Weights of a small transformer language model: vocabulary 8192, 121M tokens.
Each number is 500 + 25 x the weight over its row's rms, rounded and kept within 0 to 999. Layers, rows and columns count from 0. Numbers have three digits each. The size before them is the row's rms in percent of the matrix's.

# layer 2 MLP down (transposed), 256x64, rms 0.141, rows 58-164, columns 0-63
119:507532482539518526537499502503478486443486472512500495526484515457490510513471495461532495460491499484525485521523483456566498512522463522519481487524518493493505504542515507536480514496563494
079:511509471492523494454486505463478520508517515483465500510539495541549490512536507511520517553472519474510527482543479472475503523468469545500495487491532487490498564528470517499512495516493535
098:521502505522527559485510503481506526482426551515480436515528511462542512514504497479483487498507495514501530480479510508495502502491511523519501510486497523525452552497501505533487472480544480
096:507494474496531511473492502485456489468530497516446493453515479478474518510485558532455485485493468492496506482483467467500511472520495535501508470553527556523508508498477520521539500492488476
125:469488499479471483534516462537511508544501540463514502506517491509482512490481487521496477467517552476504492497507474514479519556490510505489482508536549492433511504487514476472452471528491474
138:475494482537518516489499498499508487507490460552490462510481526515471478514536520521420495522531526484498514513535538522541474475502497510485502486500489476474456470519497518484548497460509527
090:457493476501481511478541490491470537504520510462549502534479501487517556505540525455489481528536507530493544550498478511510523518482501498501514488465532506501491504474491511478497524480468552
114:497554539524516498457529512491479566512541512526472510519540518508525439518480483511505483514492486492520516487511486536451500492516549505539491503510503504514495483495496485494537521501546472
094:468486492528452488506542525492518478537509484504521486543503522562476470482496488482473515508474462567507534500471484525502460541481512481508479510507505539509484488534471467512500510516483490
073:466527502450522474480482498498492531520511515480499491500499504487535488508462532539522534483510479481517531478467475494546508544495500481446503457567503486492483501500464530532518530505493526
116:482552462472531488494490488477466507525491434479517544493482475469497496519456539500476484518470497526518480475534493472471512532501501506512477468455494492530507517458497504494528456493494492
095:489503525484511469486504482489445519510489539505486504480517505459497486480471537472518447510568467474491537531486501500544559495510494498486493496510490525539543513495531527496534503493524502
109:510488523499563540464456511509553453487476542517465486506501499541492509532512500534497529491472493557490522518540505505514518497506548528484488518538490525505497503506495524510484472517509478
103:506481489498470515491490470501491486508506480517517479477477489448496492485495551526479525524455476508501530477444546504482426528518510526495535490502466504495492496525541463490483526512462478
081:468495464522437513508514496538463481500483477491481509487487495519462511431521509488514507487463505544500457507525495496486498487518498506470507479520473496555519468500491563473530513510524514
085:495491512524508527496489498496490466513480494509508492523460526508491479516502500572498535485533479487517488565496498467503493495495492472465460475453568478521498486523511557520508507466517505
117:494472511541500481494506479517498474525518456516474492518483521511532530522497508517519507512496532546554540492490514475511489491496516570544492495516507529531467472524554486474535484474481511
090:485563532522483452466519505512462498523540515539473499519545472512527481501529501461492495530468469503502465504485489495486487527497483548532490520509474560495526472485515508495515489488501480
132:502488501532471509457501540525554473487478476472533502508489467499506507534504514547513509460498527501518497466493524498500451449465508543516493477548490499540485462495474499481523478493489479
146:523461468535515527499495462517507487495472471489513490506512504494543477529497458463522507439501498512522481541511447555495439500504492512530494490486528477468496515527505476466471512504490496
102:505503532482485478543487524514512497530520511505498476484495509528479463486524479519509504537496517517476476512527479522501427495514449452568511518508478504511489519467497512500509498455503560
094:515520514483505502475534534496545483533523546492509495513521512434513548507529485501489514518516473469502557482466498536450532499535526528457527510482510505529515521489486503483486492496485521
108:514486471496512494488506540504529504470516477501487491496497468529530499471510506526537507464475508489542505483525493496484492561455526500542522538494508522443490518453481521526538477504464460
083:553530527453501508483502444511505491502498526536469500515496502495526549521493506537493485504509502511545507488510522494507519488530467498468525496491521566536516530507453478497465506546517510
098:457535526513476488473505474475507493530486524529504510480468482496489513559464489504464469520507453480488496514485521479512458530546503522493545510518503508482551471526471506483484530527520468
097:450466497502456504488471513517525460516511491501552537516508503481515503460500475512522495528519513533503524520494495520501494493548488490499536533481498549562497523449547531507512496505512484
100:461531546513500538516480551514472517470516524493519498493536512495513508510491515507519527516485515556482482536506520511562529517477476475439507513542490471488517502499501534522469483486520492
071:500482512509505530468538522487503512487543500540470466533519500511553482494459482499522485481512481511502471461532459488511488438498471475518509527497496501511512490557506482531466473534500467
087:515529541525503473487475496537517480517526525534527469551503549509514494479510485501513496556484522506478510503493517505485523452489492458508519464506479567546496512497489507499531466536498503
126:491490463535491500510531502479489498504500506485552515466566455527459489510513534471473440470528530524469514506471486506493489482482542503488493503500498486440478516470505517477502494469496515
106:509566514514525537510503479476488524484504523469520507432529491466487485492479477514442502489530500500505495528505498520509529515462527482486461522497495481481526506516460463468453505484535497
088:509510508474486446488511503473493470464506521512449491530518507495459486503545497528518479512496518529481489515476482480512511489485478489462498500488489456528521487565452519552526501458513527
078:509467496535544488491529484471532495524544504485521504515571501527494532510533512502518480516497505516518486543535507502507502523515450485522502506553501534488485537496496519539456524463506480
111:523484488469520505491501518523513514472487536514486457467463505523494489479529510503464488506514518485526464478494554470496452503433485536518490532491496528454458518506473467484481518470484488
100:565510480495499547531489526472489502510471513513495494493497511486447480524467517494516471480512493482505496533505461495504522535521528501501447485493533479457496457518476472520461508439499500
080:474473483513455474416499496502495524506500500487518510489474514511507436499540497533496482541486466475524511460499494472479524524481484472460502509505542488538510466500504495496473506486477466
124:494438484528511466482501506532569499514488500528542519501493503477502531479535459471517523507500534477508473450511472507501527483514502481445472517496506502528540515513528492467481499516487522
096:500465463494510518514515538465513459476476488508510537504490495465468470490549529539496530459498479521518521524537516513536438516494513514478511486524519476536531511506508469465515469489494483
099:494548465468451476520500534497522500496493468524468475485538482526528527519512500500512462481482487543460546500473501507537492480497500481477503500513486447539511465488472496453530503513472508
129:477531504508509507535496467482491478492505502474561513456524531528486540483467483512463461523531463497509492475492517503552516479488534480472517498509488456509479495464497513497539467498548521
090:504541442477523499508478479518488471464506498493499531537459481529511492510476544550485469481489506478556504502506507506525471480494454499516526471498509461500463485485484504495521495491510563
072:507491482463481478498444506530497494520501539545480499513466462489530497472490473452510493518513483490488493443504492477511497483517532504491525443486488575508508474474492508465518488503500536
104:520493494493534515535487496522524514516517522491496531495463512486521506495465465508498516495489460508498504521478489512490460491501460504609478511505476484517437508496528492507553496515517501
119:474491475492463525491468542525549516451469477520491468510571460517523536502524517472531480446503508498493495514531496530509498520490494496499526538485497509465504505472512527478509515484471516
102:498522472495504557530525480471468521457490514555532452442513499479516514464509504507525514498528512443529494509499522498551473500513510507496501535485471507507492539470493490476485493504495527
096:501519522493492528509451492522491506490522505504491503452526460457504500473495498511540533451535470505497492499431513472518515496519527517448550462469504498519469530503510499489484501501461483
082:492525509501495502514521500535515468485566477507514456543444493508514455494493478498485464527498510491454492527519520471495493503490460529527500510453471518512448493458500478462515488508512514
083:474485491483477442453510477457517531508492505494529508509490483486504526525486481510519507550502462470498472477522492476458476506526493489475504453536476522528512499536499532526492484477513436
099:473478516496483524429477465478515528480544491479471522469516492519477488495455496477508466467497466499490521491486457466495491504456494501542470509469539487524523508535497536459496501505496495
066:513501482435509503551492485453480459506498506497538501490484476554493515507518524497500477535476485463461505500477563517488514512478482471497476542512473513463494501495465496464485508512535508
105:452507500531501462481473480486430517546486511477478553485514519507496485479502519497488520521509496496460519498491511497485527536523517470505523467452496482470467519507526491454492509509488445
076:486487492500497510533510492486536527454473507550474523489506516490505488478531514525516450535539480507464494533472487467559522502502474483465483508479469550509499535545488512506521514481533493
105:502452521553507519469486528489539481529479498516520485528507545505442519483515518488505540512480511496476513470457470514466505484522498494480503502477505496479463480488473510473514550472457464
088:508505490476531450489514498488493513489500481482481488465508469513537528511517526500517497513573461488545513480511510502533533486463504522473523517526465508499551471538525489508482508502560481
111:469525537512505484508476478480487486464492488514484499487504505536537502479500530483438509519495493436505485487497509483530526476489481510467510549503467512514451478514537520444501531460498529
146:518492495517481486489494504476470511495515505533480493451465493485523505472506516481521514472523523562504455507524556541482497502503517511499519510474514516517515468493499499468563441467534525
077:510509483477502511478500516449521511531452494509436492556452452487515477514492500498530511487511459498497509478495539498529528476519494474491527511491529479505563520494475487515514492543493517
109:496474517504462467537437531483517489504493493510525532448510498526476491527523495551488518488488506516505501470494504489494515540516489493558511533514503490511478474472540448519476484505551502
085:521542474490516474490475508487450488499527525497510480544520482511513491484481497503496466465522495487485467496488494482489499495455500535480479488511439488464423500471457506471496496502497552
100:531486487508507546522445479491535494506485475464496548488527517500481460473544444490517499521443481513484499477513491481459486519536493488482460488515508526488538488530494503529519492473481500
105:481522480487498456499478487500462511477529495506503521527490512481485522481446514510473472469519448537514523557521521494533493491531503528510521485449503525469490519483470459546499512522486470
086:520511514492444438485506487519538513534489517507462515499437507508508545539499527475527491492511487466468471531475493469497498480514522444506480501516509489515524538471495499532484531489510488
083:461483523478531479481464473477499455488496517460532480477506499528448492477455480558473477516506502494490542498498543518524494542493469467480471487482493513495521477459467494515485521510491499
107:522456561527515512505502511506544508525503494515459508524521507523511512488495518521535493518478491517482567539503480475510486506577499533503525505523535501507486479521511524485531480488460481
101:500515494491521511506505485447530483470490566518521512451502477494507569474460495527491506522490476518535520502454545498491503455511469534483504472509500485532514500466511478483482508480499474
102:476475532515507573486509448429528508526493548493513492477493532476518466486464506494492538507507479482476474529502488519516517523517521484520479498511545510493498528509495518485525523497454505
104:534457519490547503515490473542504468487543458521466472511455493483534489481519503489516497531488524494520507501540478530450479494526474473521536514497486539492493482531547474512472500498500519
082:483480478474512496480513447494459450483508452488500517514507494525504505510515456487502515491498485463494493532485493492477470578469525481490517453496502471553485497476495447522503510510521486
118:507510483491533477477529489471468508465489520520518513496528535512523472497477512493508524463501492454517490510458444511474539489478511472516569495484474468475489501452462501531483479470483496
108:514521538507534518529471452474486503459489544483497494466509538477502500473493515471475505501518499490536524508489499474471520489554466517483505493507498459520515487506498506563516500575496504
074:472541511510508485468488500512487439480523536504468476502495504520493474535497472504490520499501487498507496486521518495505470457487502560485526523493509518501517483523451441457544444475503512
100:539478542502522474510480513523543472462492498459480490479484497489511493513495509482519504498502511503508542505508512505518484551463496502511476444578508550509457506498515511488513512495559493
104:490512499513531480481453524433518511513500542479502515472515506490489532503512516507516546504479514505526492451510514507473486482482518447469518509517495411463498496499485506513522493478488533
114:484551516457493527568495553532505513495508487489536567501492503542490511483492502525505517448498498498515465526503508506490501489497485489457534480500484510468441483494497476522492491490518524
092:515519512449509467516493457461440483519492448466531466521533536519501478487472501504488484480497498457497486536503512508524546476496473472488483538497484498501487509536487470492470534519499476
090:455502518504520496491486496467524519525470515503520526492487479476489518489567486499512502497502502571475509541534509484484540498511469523504464464515514538522511502523471540492511511437474497
104:481523497502512523518518505521441526477504497513489496528499506496503486552538539537460482483469493538501481492475527512497475468520494537513502566485467518451510501501478508514496476539457530
103:498463461491530519474509529500527486519526518496526499565541523515522502444547518516538462529471496474509473528506494463489479494491512457475491522512487502507475537482492535499523477482476497
106:473534483475529466474515481518469481470495523469441458475473488478510500511453496506507535510532493513493460495532516509511523510482456512498483489523530491510490511549497542530510469515553505
097:506473530451514508517539499509493514487518512534485515553512522514512521485502485498527519478479506501564508487500446525470548496516512521519506486517533511493525489502465575471490545500493509
099:511503498529484489483524509524473473465503531511494508456483495507533496498510517518487506473512512525530512531465546461490492539516454518499541493436494477452487479510480565477484534501498492
095:463521510495530489496487467446494470493541502488464536480470526499548481515489487501521505474502524480494515505528489540483475510509491488552500486437451514526510547514475515486482531487475488
110:520524504535517516545501519474513506465492500503483469512487508530500501544494437503502462512475530535512467503497455497511500504519514530496493557484479480484457532492494504560497511507458544
084:495543515490490507502508550515514523487509551506482456447504536510518494501492499493540472480450533487511508470520475490496506564523501495503475491481496561514514521483481521502481454503461489
107:537514503464516494488521480481526459485509527478529478487475437519512492519463455448533505481498521512514502485514477458478536509494490497530474487514523473556514493522498541542505479492496476
107:547490496497499470511529505510477522485507534529521518479527469503497503484510484499477497448485506477509524519493468532476555485477509506533513510483509557486485540490492552556544529467517509
109:456502499516521485514480487504531532493494491422483499506492535536497510541471544552498478477535512505517483496511520486491475523486564495484515507493494499509498534503488495535536549514512538
088:505469490490516511470533475527435504477497537495512500535508484476540496462505500499541487529513522464535537509523516501486522517488461453457472478486469527497549496487498504529499484516492540
094:529504447463503488525516492541483498467481483481532485525500510490485489499464504471501468461545464466510487504533516484534489494503478503476494485519466492548502475425498486486509483531468524
120:485506504491491564502485499466514501482504516504482483495524481489459457513489512506538491481459488528483495477509473507461474493454492527471510525524516481536446464439495513511478537480538498
118:500486503499478501488445509539510505494498470451501490528521514457502469511502490507471493501494544556536526561487448533478454521485480508523499494455517496494515472497498494474539495527488501
086:502501476523483498524505483539481475500520484488474479528496500510513448493508519516528546513490512454537539503495503466485474500533510477482514531475471583513510482534523504523489488510521558
085:502541500516468508485491509538464528515496518521459484545485511515522487462460469489498514549468484499449493498514466530491515476497488465480554516469499508541497487511499504559476508522487477
134:510471506477472543487505527530500484487492452497469483496459512535507503476501474512507514490475523486519457448515507521522544463444505533487530515508489499498538472491509550533477464482527498
089:549456484506492500452486533496482534489479529467528490528482511524511543502486540537493502493561494494486493565538526478490506512480476515484473487494493491527488530512460515494504488479497459
124:531503496515521507507553510515496492513507476481508477505486486530501510491521511567485527448534475529506452535502499504531458498467507515540468486481465466515537477506494504528465488528543493
111:519505512494515497524495514549514483502481499494495537466528499489522502539491499476461517426516552484573506477527511483534482528505492509557487497518492522496488521529510461527491483521495492
090:495548518469460501434522505475489509478532499517480497529464507470482538485502520514492525481534498493450492472481511534488485502476451531502506535465507514480542502559501478501500490492491530
096:540513463502523462486478478531443492487493495515497544496508542502526513513527501477489531522496502443485472455506453499492454495542497505483541501512471508489543522498472500494489513476461512
110:502451480496524496446482470481504495463481519533508483443438517495508513511492475522496469503524506465510498486485537505505552522532514516454481488490536499533475477500517491467548496506504486
073:518492539510518455493484506516532518507507518505498452492526494510522535494467478507522525555463491525508513498534501523500488449460460543549510495505461540515485520505444500503505484514524505
085:556496508485517510498508482458514509502524531501513492488484485505551456476465555501524470473486540488525461539477492496524503507519453473460487528506464498522514495496488506508486470538453506
091:492509481453487492518496492488471540528458456504495465511465549471546477495545500500530536500480492510470479486488527507498544514483534449513490474482503494508493497561478484477482499480519490
087:495529540541520498494483450522486513506527534506519499505447466471526518529437501505463456518514480496508498505497491485519547490494468521512463467485490519527502517496461522481525516521457490
089:530494486457478476476489515466516501507465501500534531563538485492523522511557484499510514542516554499511455496490519493485503471528536517508498499555492480533487489484520523513478513463486497
114:492515468508515555503541481505507507493440551476477508488471512464499519542442507527507494517518504519487520497492478473495443473498490501516501521505515504528509532471454542528514514513525481
127:509518500516501525514528505501519485493471509477455502470482497502485441503556518477512526493485544551518490509486507505475444525493489488505509489514485426479478477537526494549515514486525508
# layer 2 MLP up, 256x64, rms 0.168, rows 59-165, columns 0-63
082:454536515520493529509497507524529482489531518511535501489460511482440518474474526521496460498524495465522514492460529494508511530492547466512520481505520470450518445481479504503473520525505487
113:481466510497491486499535492485524455506575469462511561485477464520455514524484522516491512523465519522477465541518469522508484512501495497482508514529522480476506471497491506500522510504452523
094:517474525531502534491524526500511511502492445503472472477430510478445540491503540504541480507503452557508477495492467466507527493499486495536507484496459525496508503509497510481487473491480483
117:484511438496501486512510513479478472506525510494561508500501534487493507482483549478506505469489501505467440528517457538505496514480507479470472486500504488449501455522465503450479497523481482
128:518494450516504504518540492526483510543464473474488479497516515443496506499506495473535518517499516518493521535487533487493476507502497444459459493495514505513492491492555492510512484452568516
092:499469493484524497519448520487552503520517504568463458538479509495500492520452459513471518481508470489499531459497525484498481492491517524496514508535481471495501466524529463462518493510518485
112:519474526489519466469498489534525555528491515488509522470483504466446503520467506495485524470531504519514515476542527481504558460470503515480508504503471526498525531503489533517540538516518487
104:503473485530468540504498492529521543498492478458501506487447528471531537499502550490514471488512482537513457483501513518476536519536473517515504470502476538489509495522572482504515491518512490
092:508491496516515490495474482532472484498476511532489476495486464460481490531447475481448494493487488520475516506469518545464483454505491531461464474482478471513513485488495544485493442500478466
103:514559501491531487480482496490495481504540458480484508538553492502519502508520508486511511507491574543510461499539498512477515513481546497517528482489462490504514491486468516475538449522493500
101:505487505480499519509476488502512479495510455520489493477471503520499456520489440489482524482426476533499466484536500529444497483469499465484532488465495485467512504481487482472502463528465482
094:476530516495547522508536466471517502491507458500471488499506513475499513477460535499512508457517522485549517485480494564499454511515487470487509510466535484506516511521519442536518509469491521
092:459548496510521541516511502507510485473513493502533458506529488510497511507534473498533455491503506480523460501473514494531501529479527428487446485554515469507483490458505487495512475493492480
087:435499496497474531475512525479488512507518503482501484466493528517516503531503503447523563521445488470508485461477513516505520515497507501522507445524555496489505519503528509521489450506474502
088:468508493503486459523521523541464547482515510518502499474534476480486539505499509492515463504526477522507478496485494488548466551533515512467487503532484506536497472464499542453530510534482478
107:521474467531508520554528464432505468493472475517518519517569516499496493454520506547492474495513472539507509507508504501497493462526482514517482508478549506477509510525499501533485504495477505
086:511480474469492505552472491493518491506488450492518486482469479467478491503477484551483463446500472521484528498482493501477495466499524508461521476473506420506495500508528469519484515529501526
119:482480490507520520493473471518552498480549468493452474513490501506502539497478522520505477485523488512521472522509486509507456542472496528474495533513504466533489489483550508479511494492438447
114:511477438510528493514531481544479502538474451511504499479495478541527519534492492473527477461496478493517509522530481554472497520507464509486512458466521482503489486529499466473463484520487495
108:530509493502486489495487494515464502545500467523469464510522491434522519519515487498516474468504474474503501492518513529517489451472501517473507487440514421521511523528478479484476514514503477
094:485483478520517496472482498469494551535438485523499528512463501493498454503472505514493507415516510501488475533508500495522468502507458493473466492490488470465523487542497502498457510504481481
122:495505520521491491490466476495498549532501456478484464506484486461504523498517498477458506529536474486452484524526529497487498480494494506520525473512517478530476510492596480536526498489516504
083:469469481497494488503491488506455498489497482463499483484479521511498457497511481451508477510522495524506481464512483501495517508502519510491499482463500493467513419517522533446578486486514467
097:506531498518494535474517514524522549525515529536523514539470527522468500464557491505499509510485514523492483519487497518458488542516505456485476504460519476449497499502499522528504486448463505
094:521505466522534496531495516477480481501556448503529488501515503507511493529518470505484462478500515500473456534541517530527520442493470459520477518495512475491517458551503494475501485530500492
113:495491476518476497528483461483536490470496473501480540495480536474547519478533484467535505521545452491502498484501538499518547504469513480549498493548508530521480458513499487509519499500538516
085:488506470475494495507530481478483478525497461477519530483487500504435470527520510501526497521479448485491536562457541492489475501479525498466502468509479489465529467455505505503505502472531507
082:493464460463510495522513503506516509454511506512470527478498477520472453509491487482514493417494499469524491496497454489556509472516482485481534518526508483494515486508473501501503566489512473
080:457518530513488507477472494482481481500494504511549507467512541465470533453510509534479468482490475472529490514476487500471481523460527481494483526477504493468473532498478544452469478491503460
125:493516472483487489511492471465547509500503478515500534470486529470536499490502489462510526492495489508448485486517434482550532517484522507538522495462504471519518486523468462475479531514474535
088:447498528500481476500497496487468550522501512476511487480541484470514520512499500518535504491537450477490526496497520505541542522506523478478527487441487518490486464508500567455493496497517490
085:434519529507503508527486490523517536508495470511481520511450507485502505469484520540510510475526506557498552484489508541462476506524548509503539465494509505517517473511522495546503512496518534
113:456489536470512480472525491543519546541490460513503508478534552498482478478528477459509509500458504538479475496526469491481489518485490524502469498483480553472521532513479480474508521495498522
102:473491497521491491485465503514513462512486515469495518490462527513500522526491526525480545478514500523514480473527491471473498484541565492543537515487532531544528477469494528508542470527480477
073:505496517502525509527502523490534496501529534500519534496490505467473463478474465452440462498486483526532509487565494491460504480515452505513525513507489535496508497495523491496511449474469467
115:510500470503495478494531453524554517515459477532442490484507492488526506531517515498497502495500498524489482455536475473464523532475546515530519459492518525516517501538497483464521469503512535
093:515511496485524483510520485514491501496502470527554470511564502519488452482514509501494471472533528511529482488505477548467440497486505493489492501494464458508443456519498451491514505497495504
101:461487504512503557478497534505515484506464513493459479537526514465519453472483464514469509457508516519532509458541485502470463507533502516489482489541493513518496484503538523506520451511501475
118:496506527480480475539497495465494510509545479518523488493496497498517533524526486495493503526526472476480486462480510515473508477452548484556499491521516455474483486509498434468489488552471487
102:504465499516452470500526494494470538523475545463536461459558504508480495484518502469505483476511517509471476469496479504474547487479480468477524522453493531474496529511486515510485526480514483
085:479507491478475516500498502446486495468507462458529503471537511532445465502495484498469477491495478492471478507469502491504473432499488476462507499517501454478502547533517516505458489498486470
113:506479518543509493503529537498478509531508565488531513491479496483503475520498523518476499478506552473490498534534488481528500490517517458508499486577496483461516519528527546484497506498533470
109:526512533493518527472456492495529526468497497512487468500507465543513483473461456494494502418484484486541519505522498510507504505448489513479479504490524492512481518523454491449464517502502491
098:506464544546468509507520517467551505511513460459497527504470483518519472498523491515494509473503493528509494493528472484460528511490493461484529481520518488534526498575506497545509500481492471
105:544524527523524492510515498485507516516523504503515536505463458511469493485475478483474463520442514511508509521526440528500486503439471512518466485498516460479504437484500499491483508519480482
087:498489475493443468571550509493518509505488521538551499466510538459491476496481457504496516477527521493475500499512469471505512499514494490512501535502487533524489537514468477500468538492528495
085:511506479471482501538487500486513461477526490485511527540524511523521469489542492527526489472524497473514521489491533490501510476487556479526506493490511505508424531490528435493489462493494540
107:507492501514529510525448526495458491526532543498498497497440506468484556493453509521471506496553498503475506482511528499488530521491520486491501480471497488471497431492485497496523458504465498
070:441517535464502480462531522503513509484484506468477491481533529471505463486510502509472508472498531518515507469555475481502442472488512492547539517477478501525521536491500519524514499472469489
096:496482495524500480493499489487482538501475516495546483537489499548524513528504506455480473517493464554479502511498475538471471500510511549557490493449505518521463507485499490539531492466500472
069:546499539537562490478464513522542445479551493493478505535474482526521464521510474479506478489485483506501532518503528537499490483459524481554494498500492495475497524511512483504503467499487513
124:462504535521467495428501479519512510526487493516473534482499516521509499464499497478472539522491542554459485488512512535458477519483512544509501459509499513502512507515489526487487443507512523
088:481498482527493476494507468495500494520526526466529564496527469493458438500513502525484512475468547487523484495498530523499490509518476476498475497465516475520511545463459477500503490515456536
115:517503513515535490483513517466494511504454501465449478518534485448503455499518468522501504492454515535478510509525489478499531457494505532507442505465504489524524524482513498539534490480535479
134:519481487487533521498488508527496496514507475491464463537466481488495512487498483492501541515494545534448468480528546488465526512493517459500484503429492509490504512522487526504534440475518495
086:490496485486526513511504499504454488505504499495535510433557494530498500471485501492538483501482519474520469493502505491505473493451518509504500541511488545460457507429484526494477496461481531
093:511483478490487465511515521488523507507480537514509486501466477476472543488525489475454471532514464503486517516501463481539535501495543488538482450548498490542491542539508465513498489482501529
099:471471522489450510497537485483503542503487444461471479461473513479475509524515489499511534508475501484508462481518501489488504493546495468489566503489504488509520532507542491566504489480492507
095:493492508503499533492471531493523489487534522477520510493506513544496516523512551474584518471479525509527519521494507489515483522551500450520492539528522483478479505515472521476504528503456522
105:516486542517482469498509484504536537540461502504497472491524508536497474519510470489458520512516510519503526521510510493505480445543478523508475505486532524506470547507529497500456503472557459
092:496480498493516531541512503489454488495546508521494495475563493525535514485477524508541479477488525484526507452541519525488476482510470525492487553464483508487456493473520499475515460491484520
073:504463491517498522464536484512528546482497537544517491494524473478521528508522510458520484482493477503455452475525473478507515533485487515513482481501435508496530504505522513458492511450499529
104:512495516561475513483528499461455501530477522498519523489518522460485499488455536504480485514519537516477480509481500501498523479546474487561521475524497493515463528495494506525471451522516470
104:481522479482522489481530526559496548524497541463537492492519534506511481538523537486510472449516526514515515515533487507521493542486494505461505500483507483473515528478492495452508535509461520
088:536521491487516498489517524533494532497504531521491488481524478495517521479463528477489492464532524494510475460525472515479458546505490443482531465500511461497498499526537490493453454487478461
126:469547551532489516458509537466490515473498529469512525511523512510471503526509512503481514492464499512490492482478540447536517520520516522500522524515513500457491525473475523546530510499492450
094:511520520522478525478514560495518535508500528501562515489493517470487529481485506489497491454515525504486476481528496453487506496522462499487504548480471538467546514462504536486504493505449501
110:481507505495517481528508526481485519534486472499525510487566509529532463532526482502538533479469528486499468473505512516477495515493512456525555489437523509489489499505468493501530490500513554
101:513440525467505474507532497465500507502482445489521466478499555500482507503516522485481478490509476511536508529469505497491538446525464493517491485495515471549480476505506487550477489484496464
081:488471506500498514510534480476483486476428491483503488469515515511488463497476533451518510463510505453493517557483482486518506489526489484472485508471517511489477499495507549541458552483520485
110:476528513498468530515482499498484534533493489494520531496511512505481508510489499514455475480457518520479482463512517488504501459487503515485503516406500473478550486502521457511479499485441524
106:460492488498440488501500497528520535526477464480499481501492465495492488546498467500490555485524525513498531458498528492517538483546529520500530502460528527459482531492503486473482471508518525
091:505496494491493527487511516516520482465502503475573523458502559495489504474495543524514520436509477467553516472469520518501485483490513468483496505497518539491493460464514504484533524485489491
102:473503527515484500451505484543508528536501550538477553469470529448495505506486525495491496494531542522499508460503511470479495514508520516512515445473507528500535522475527507485502465477495521
098:518478522464500500512511501481504459479516498529481496478504508483458527538467496542495526483542497449544530460489524515506486499531535491500524552538505454514473519486489459507483495534519488
100:513509475510478483508504527539460524519506462503479468565522533467527491502498505485510469471533539529520509491495474525477494499518492516518487494485516511539450531489507480478448436502504489
113:442526503506489481514527499458446541573480478508498495506503531483488511495476500494499545515502503474462514475505521539500491497518538484479532467473482482507477482524485513543518488519543496
108:505504483531488522498508485480466501551479524562559525493497500500471477523520474459526511505489512535477467484519508510514509515453494463510502448508525510473492497454449471511477499484515514
092:497499552506454445474509524500502535477506488483513489480516532488512499500510528450473519530524478502511508477483520480517495497482558488518529524479549500525446490457511493505547505519507531
092:463479510555496536489525493516488498519452511497540536510501502515511514521446534483481479452525517500508513504487507491519474475482497497523481500476536503471455512532488547511446544484485515
086:488510481455505450532511500480524438511495500456508529475502517516508489480526511499491489475471470507466513528524467539525539510476552466523521521505520520506470513511469513482456537506479497
095:486455498486492494503485496476499473523506516506507509534527477477497499516514492484513459489495498544467483459524474536484532536492514458548468471516555543487524498536489505476443463502488514
091:493453491518471473503508463451465440484481446511502544506510467460469527494505490514486510532511496476479489522493527511527494476476506507497472460539505471524480479549516491514500528498526512
105:489507499532529485471504512511502511501459524503516489493520524522523509499541496462451507484509487510487474560565496454491487483454498534488476453490489490487515541517473488493458501464464492
103:517477500500537462542464509474483503549487501535480487547499504513476493481493465515490535513488553534466550524522538499470486497526505515472453493456504487503498528529482522511505475499527513
108:470446475488487531474519494484531541506472453456471533507444503484478515516522489478534524457484484481484475500508477479489525496490465514502509495490510511486515544528533464523535530488492519
075:462500522512495499477491493493476524514484443479520467491515494504516491511498483492457466508505505455504571489469511464483478461475558495550494449478501492482473478505492527513515501465483500
090:457479532515495527497470503491493496477489537539484539460502487514505523439492508487497554528488515507494528485490484519532495495468530512485474450512510518472513486520481551489471522457462520
108:495463479498505508559469481477483512506510463517520522495514519546447510551472457514530503447477473511502515488506505493473533503528481520471518514490457486484475487477506509539528542499516491
114:543491468493529480519488466528518502512492434488485459517521464503480471470500469484494508474472555531539503511538483517477493481490482501472486517471488479506524465507458489498499469472541518
092:533487476505523445511546477474501484505532485481480519493544501533479479519524469457511511493495464544505527526488488501544527473503488553494471537512484535521517516510469516479461515511518519
090:523501485509556491509539497499490441464518467481513547476496508529503495515543484523504437466506469507521525500497489498533475487490503499490520516488528482471474461480528501470529510442498498
128:539506521489507459479498509542494549480465513508482443475518488498539518496521463490526507501464489483548476492545522470522523479469545524522501488494518512484496484497495546515494503452524480
095:475528487467508515535513462493492494472497457542493506490559523485509521466482490529525488512512481487527517455464512512558475514523533520513492475508506483501469458504545453509480503501499534
128:539508477497560489472478500507556466500534502521498483521529488539485509524483484520443467475493511490486499519514505513501500489512511529506470511491479438496517533458503455497509459530465489
112:520532547510549542491506514542451509492508480472555502506515549526516508497469516462548486508504532505553484507477503507526499510499503498513488492478457513506511465450501516470515500495480489
088:466509454511511533530461521505482484491492470500478482459501521489541476539496474499475502496474486461520504508532498498512476530556544497497484480547534478479528484464518464474464498502518472
098:502505525495491508519497496506496497506496515543488473471462493508513537515499513516534542507504483490489464468498532475534520440504529463578506463503523486454457455532519494496504485509491483
102:523439491503517523493470501472532526510452494501451491493495474508496498533507496461499527495536467495472468463520487474466501477511498493528565517493490497504461513538509491451467520476499483
085:506512482484477484554514485515482511472466505474495480507520531472504454443465495505511504450514489484501562527506534514515504491521490461480485512513467537466503491526517520517455514508517454
095:496511532493526465495479498506498518531485469521509489514531492525479518561532448516481503483476509520531559485482526524458481506474524493493538476511494509446469523496467464530537509490503505
100:517488495533509512483498502502520483456538538497493527481523470502483534497427465503466435479480521507537499483481458483503440470491492540480485515525502490475515498480498503506510503494463484
087:487454465501497514507498508495476469520519499513489508469449479446448521504519538496479516506559507484441475495483500470516490517494520498508501485492486487493505470476528510535467437470501511
084:525504534529471501507510472518510519493471508516508514535479555433501460498513513505479480481529435507493509494521507476471485476502515524519491452500513453523506537498509462494464465528518498
114:510477539444498482490476496459493495484526449508511503470496472522501481473506503508496553492459471479460528502469561494494533523534520471462494497487516474492518509509502496494503461490483449
113:515494498508514494515534474479492467495530499514509549506504530471453479483508528497508474526483514491478466565496520518524454517525502511473432512536497450479498521476499514516489517457505526
083:505551505483548508474521537552508527476526494492536477486515481510524469461516506499475498449488493494544495524503543525534513498534485499522469525490477493480508464463513516514501492507442507